Part of a small language model's weights.
Size: 8 layers, width 128, MLP 320 SwiGLU, 2.75M parameters.
Training: a variant of Adam for these matrices, 7626 steps.
Each number is 50 + 15 x the weight over its row's rms, rounded and kept within 0 to 99. Layers, rows and columns count from 0. The size before them is the row's rms in percent of the matrix's.

# layer 4 MLP down, 128x320, rms 0.174, rows 88-127, columns 0-79
100:41 62 46 60 23 80 45 66 36 49 56 62 44 41 74 44 55 37 49 62 16 77 46 63 55 23 46 43 70 52 60 54 26 44 73 35 84 51 63 44 78 67 57 32 60 42 49 66 64 36 88 55 42 49 36 63 51 29 42 38 50 61 62 32 45 59 48 53 53 49 24 37 48 37 41 43 61 62 59 58
098:66 26 60 52 24 50 63 43 20 66 67 30 51 78 42 36 55 57 65 43 55 46 57 60 36 46 54 47 41 26 59 60 00 50 63 55 37 40 41 44 47 55 70 44 25 42 39 53 52 08 74 58 36 48 58 50 47 56 38 48 66 63 68 39 60 45 54 50 57 44 39 40 47 52 25 28 58 66 29 20
104:51 61 46 47 52 63 54 41 51 69 54 59 40 47 29 57 79 72 37 19 52 28 08 30 45 44 62 59 62 37 61 45 38 31 56 52 35 65 39 46 44 32 54 44 62 55 49 41 47 26 52 56 53 34 34 53 65 60 51 51 40 43 85 62 34 37 99 66 75 56 33 68 36 51 43 77 62 47 56 58
097:61 39 44 21 55 38 60 36 54 32 48 39 65 52 58 56 43 46 28 30 38 35 49 51 90 65 60 82 58 45 48 61 25 25 45 21 61 64 44 62 59 70 98 59 51 51 50 55 70 62 87 57 71 40 44 61 57 56 49 55 74 68 51 34 49 58 64 55 50 65 47 30 23 57 63 70 47 62 62 39
101:26 57 46 42 50 65 52 42 51 39 48 45 22 46 46 61 44 65 47 45 45 36 14 29 18 47 73 70 47 56 69 43 67 45 60 49 45 61 46 30 66 51 32 66 70 25 39 33 17 51 36 42 45 41 54 31 58 76 55 50 75 37 48 37 44 69 59 44 60 45 40 28 70 01 79 58 54 58 57 43
099:49 61 39 66 56 43 63 53 43 60 47 66 26 44 78 68 54 37 51 49 60 59 47 58 37 70 33 45 26 43 45 59 42 19 24 45 53 46 98 41 58 50 74 34 57 36 31 41 51 61 64 60 52 71 69 32 60 36 37 37 71 58 59 52 52 60 63 65 23 49 56 71 14 32 48 57 24 59 50 44
099:44 81 42 59 97 30 48 46 18 44 56 28 60 49 63 53 41 19 53 48 39 48 41 57 16 45 34 15 35 47 43 32 83 77 48 47 53 38 58 53 59 62 32 49 18 54 41 34 31 28 60 36 28 45 63 35 76 32 52 47 41 68 64 54 58 53 55 55 53 68 57 79 42 60 33 65 50 35 44 45
103:60 81 78 55 37 45 22 58 41 50 80 66 55 50 52 62 25 52 57 74 24 34 21 80 64 23 64 46 49 70 35 51 35 76 39 52 43 53 49 42 63 50 67 55 59 32 43 38 54 45 51 40 57 76 62 37 41 47 27 67 62 87 67 51 60 14 50 15 39 34 62 36 64 50 64 62 30 56 37 53
098:06 54 83 54 42 85 34 41 56 82 24 59 54 33 41 35 41 33 48 48 44 55 40 30 52 76 42 55 62 56 51 58 36 55 43 53 52 66 18 49 85 42 65 56 47 66 67 41 30 68 65 46 67 55 57 87 43 43 59 40 56 33 61 37 48 42 45 53 31 37 49 35 25 50 70 77 44 42 64 53
095:41 38 86 67 43 30 43 43 44 84 86 26 40 23 43 49 65 57 50 44 65 44 38 29 46 57 48 48 63 58 47 62 61 48 43 32 64 48 47 76 38 34 39 37 57 36 40 44 46 76 53 62 15 48 39 49 76 49 72 50 49 29 45 69 45 24 76 68 72 46 41 68 49 56 39 42 37 83 73 37
091:54 45 68 40 19 57 47 40 43 62 49 52 36 54 41 71 20 44 59 54 22 77 71 45 68 41 19 69 62 12 57 18 42 49 63 47 29 36 57 91 44 34 72 59 23 30 73 32 77 39 24 69 56 58 33 56 39 69 51 69 24 35 43 45 46 71 49 47 44 56 92 34 48 55 70 35 61 51 58 53
098:52 53 77 38 58 79 44 08 22 44 40 12 26 64 74 95 72 65 46 23 60 44 27 42 55 53 48 84 46 60 40 47 62 34 72 51 70 78 55 59 57 74 49 36 75 47 42 30 55 59 49 29 67 37 64 60 48 32 55 57 41 30 67 42 64 60 46 61 26 51 58 37 50 45 39 16 86 55 61 25
094:58 24 34 31 19 67 64 55 50 37 42 34 38 55 33 39 71 50 29 62 45 47 49 60 00 45 55 34 74 70 58 47 83 60 49 38 53 70 67 56 58 57 31 51 57 47 50 38 60 28 51 38 56 49 43 46 63 77 77 57 44 34 57 33 51 39 66 39 38 31 48 48 62 59 51 32 62 36 75 61
130:37 29 57 71 50 36 54 18 68 18 27 26 47 53 50 70 70 77 30 51 63 46 30 62 52 60 71 64 62 67 41 70 73 52 54 52 52 31 62 55 59 53 46 40 45 51 41 27 34 67 61 62 43 45 58 50 65 61 52 49 72 67 51 99 72 39 58 49 47 23 66 26 60 52 61 55 18 75 17 43
101:71 32 16 51 48 73 62 59 27 84 40 62 49 49 25 31 40 40 68 78 67 54 47 50 48 55 22 70 32 26 56 63 52 50 47 54 48 62 48 78 48 58 63 58 34 66 55 24 93 37 58 49 35 49 72 77 63 43 68 52 66 31 49 39 28 34 38 51 65 50 52 25 45 40 27 34 38 41 45 82
110:33 65 48 28 52 45 28 71 47 28 60 47 31 55 42 47 30 55 49 35 46 21 43 36 58 66 49 38 29 77 59 34 23 58 78 35 29 48 71 45 63 41 34 53 73 73 35 54 56 88 58 67 71 26 80 32 47 64 32 37 34 51 46 64 54 65 47 39 63 38 75 57 65 58 35 64 46 68 20 33
097:43 55 58 46 65 36 30 49 41 39 82 55 47 57 45 39 24 57 36 58 29 33 26 54 51 62 52 43 48 77 40 50 41 61 42 29 75 29 29 31 58 45 60 47 59 38 52 57 34 64 80 70 50 63 90 45 39 60 61 52 80 63 47 94 54 39 74 58 51 31 38 69 57 35 56 51 47 51 65 40
114:66 73 28 44 57 62 40 64 44 50 49 28 48 40 70 43 53 56 42 38 65 55 42 56 85 54 43 28 43 16 44 33 42 61 37 60 44 47 52 67 40 33 60 77 50 46 54 52 44 41 80 55 67 48 35 42 17 26 43 38 63 58 50 40 57 56 54 28 11 52 44 28 60 52 55 47 43 32 53 30
098:58 31 24 42 59 53 59 52 59 35 52 71 80 58 12 54 54 76 26 30 79 38 55 45 51 28 53 68 92 44 51 27 27 25 70 12 70 40 36 27 65 46 76 42 28 72 46 49 64 46 34 86 43 38 41 28 73 48 52 60 71 41 27 63 45 48 58 45 32 53 55 45 31 30 45 88 48 46 60 68
102:48 69 31 54 50 45 39 54 41 56 63 56 28 49 56 60 63 62 38 45 52 66 74 41 28 41 60 49 46 23 60 37 57 37 30 60 59 58 37 64 06 45 44 32 66 57 51 35 63 72 40 37 43 28 37 60 56 30 50 65 50 33 77 62 28 56 48 86 70 51 39 46 23 35 68 51 78 49 32 66
100:66 34 58 50 57 24 30 57 34 42 43 50 58 36 46 86 30 72 26 53 66 47 74 60 64 67 53 68 71 27 61 48 37 41 69 55 32 41 50 67 46 76 43 53 30 41 59 73 59 70 57 53 35 41 50 53 35 51 51 47 43 69 23 49 76 58 68 48 48 55 39 79 51 43 38 53 45 61 04 33
093:57 41 45 58 78 60 57 50 44 57 51 48 64 64 44 40 75 54 31 83 70 53 50 58 33 36 36 10 30 59 43 47 79 40 31 72 49 58 71 26 54 38 46 38 44 38 36 69 02 30 74 67 38 57 51 58 61 54 69 51 79 30 36 57 61 50 63 53 67 56 38 55 31 25 10 37 37 45 37 16
099:53 56 49 35 26 42 67 43 68 73 67 45 24 52 69 19 72 60 46 63 35 70 57 24 50 86 44 34 64 30 67 49 26 53 68 49 63 51 53 70 48 60 55 47 61 26 50 45 54 81 54 51 55 51 65 57 52 19 47 39 43 67 57 59 39 59 58 24 65 44 50 44 76 36 56 11 32 46 54 43
109:47 69 15 58 64 53 75 47 14 34 47 30 37 44 62 55 38 66 45 40 47 79 52 29 51 48 00 63 50 51 06 52 80 64 88 50 45 59 30 52 67 74 40 03 41 60 66 69 32 72 52 65 31 34 54 31 38 57 64 56 24 47 46 31 50 72 49 65 76 61 48 50 51 47 33 58 38 35 57 34
101:44 55 81 75 20 42 46 54 73 43 44 57 38 53 58 43 42 40 46 34 45 45 47 49 21 25 45 49 32 70 81 78 51 54 52 61 57 24 45 30 36 82 30 64 64 51 48 31 68 84 61 22 74 19 49 54 36 39 23 48 36 43 56 65 69 44 55 43 57 42 59 49 35 40 52 66 46 70 52 53
098:40 62 35 54 20 45 38 40 38 58 26 52 77 27 58 48 52 16 69 62 23 64 57 65 37 57 28 69 55 63 46 44 34 48 70 62 61 51 48 30 69 65 66 50 23 32 52 48 51 45 60 66 62 24 61 29 60 00 45 51 74 77 23 65 82 72 58 67 53 55 75 55 63 40 38 12 35 28 47 64
128:65 47 49 37 32 52 49 22 59 33 74 27 59 43 53 39 37 85 48 48 31 53 51 46 65 58 58 39 75 75 34 53 57 45 69 61 55 14 39 62 36 44 57 48 29 49 56 51 34 54 57 64 39 84 48 26 55 61 81 28 65 70 53 76 42 60 47 65 55 57 62 39 58 33 34 48 42 32 60 43
099:26 51 56 32 35 24 74 41 24 52 54 49 51 72 41 67 39 52 53 64 34 56 52 92 48 58 30 76 63 39 63 69 32 64 44 46 71 72 61 50 60 32 38 58 55 44 62 37 71 41 45 67 53 43 36 42 00 43 36 32 40 42 61 55 31 35 34 58 64 51 59 58 72 59 72 29 26 70 56 58
084:59 33 71 59 53 56 91 25 79 22 18 76 45 33 51 54 52 62 13 49 45 45 49 38 54 43 43 60 79 38 42 64 70 50 63 66 30 42 74 48 74 55 57 64 36 48 37 62 08 68 50 21 41 56 52 71 57 57 64 54 41 33 23 52 51 37 56 57 54 45 52 32 48 65 53 71 26 52 54 50
103:51 79 58 41 25 63 52 58 73 58 60 52 53 53 44 48 48 64 34 49 61 72 54 56 43 52 73 56 60 29 49 33 53 51 55 44 57 38 44 24 19 56 66 57 68 72 50 70 33 71 39 51 52 42 61 38 75 41 57 50 30 69 33 64 38 25 45 59 49 59 35 64 61 51 46 35 54 62 46 35
088:42 24 80 48 58 47 60 49 66 38 25 38 80 28 25 44 66 58 59 46 51 26 41 45 37 51 60 62 57 57 55 41 35 29 50 09 45 51 52 46 32 49 38 52 39 53 11 44 48 51 77 59 64 35 64 61 76 40 41 53 37 68 44 49 45 60 30 45 61 31 61 70 37 39 41 71 55 54 53 47
100:30 55 65 46 62 57 54 48 31 52 58 67 42 20 40 51 52 43 53 57 52 56 46 40 52 64 47 35 44 61 77 52 45 60 42 63 56 48 58 63 38 39 67 47 77 41 86 54 77 29 67 33 49 61 68 79 44 45 46 45 40 57 40 53 60 52 47 66 61 66 22 24 44 52 69 51 69 57 57 57
092:50 50 61 54 68 42 36 36 63 35 67 36 47 57 60 40 74 43 45 62 36 44 60 45 56 37 69 47 48 49 54 48 83 73 53 33 80 41 21 79 76 59 77 62 55 21 48 36 58 69 20 36 39 34 42 45 46 59 65 66 35 72 71 58 65 58 46 39 57 54 25 55 47 61 48 85 45 58 57 31
105:70 63 17 34 57 57 41 66 56 53 66 63 49 57 69 64 34 68 55 62 35 47 39 36 82 33 34 82 55 59 45 05 58 70 52 45 67 64 61 59 51 25 38 33 72 50 43 45 40 51 51 39 34 10 27 39 32 44 52 39 59 57 28 22 57 71 30 37 36 68 40 65 56 56 55 79 82 52 41 76
109:54 53 34 47 46 66 74 38 72 53 71 64 57 32 26 50 22 50 61 53 46 53 42 42 65 40 54 51 36 16 41 81 49 64 49 48 34 57 54 71 31 34 50 68 85 33 46 78 00 26 60 39 58 34 45 21 51 63 65 66 74 61 49 57 45 72 73 55 60 59 50 67 83 52 72 60 52 45 43 48
096:60 27 59 45 51 51 67 52 53 17 58 28 06 39 56 72 32 67 35 17 37 59 50 67 65 47 26 54 83 53 66 82 57 21 43 45 34 30 35 57 42 41 21 64 35 60 63 21 43 47 63 40 51 44 26 48 29 53 68 34 51 31 23 48 22 37 60 74 58 55 63 50 49 53 72 57 75 51 61 31
096:63 71 78 46 74 25 22 37 68 62 43 43 60 43 63 39 51 52 67 47 29 35 62 81 38 36 61 26 55 42 61 44 45 32 63 29 88 61 48 45 46 69 50 64 43 42 57 52 64 40 47 41 47 52 59 52 62 56 50 31 59 23 45 38 56 35 40 45 23 67 71 34 46 17 29 54 33 53 46 52
097:19 53 57 52 65 56 67 37 35 63 50 46 60 71 54 51 60 49 35 55 55 66 56 54 35 54 50 29 87 29 40 24 70 39 71 59 60 37 46 50 44 50 65 49 52 29 40 64 26 58 80 47 51 56 52 86 49 60 52 61 58 64 57 90 69 34 50 52 90 47 38 82 39 29 31 34 51 34 45 47
105:48 45 54 54 45 34 48 19 51 35 35 28 62 60 00 42 53 66 37 52 60 29 41 04 46 69 46 54 66 30 31 50 73 49 68 43 26 51 40 29 54 42 61 84 64 43 49 52 21 42 24 34 46 63 51 48 54 47 72 28 51 36 54 53 49 59 62 64 65 46 68 35 48 51 26 40 36 37 66 73
099:35 56 56 62 48 36 43 47 39 30 73 68 26 59 45 80 59 50 72 47 75 61 73 59 53 80 52 55 64 42 62 53 39 33 70 28 61 62 42 42 44 37 55 53 72 45 77 28 55 65 37 33 71 46 41 53 52 19 82 50 36 60 42 68 35 48 36 43 35 47 36 36 45 68 69 63 64 27 41 71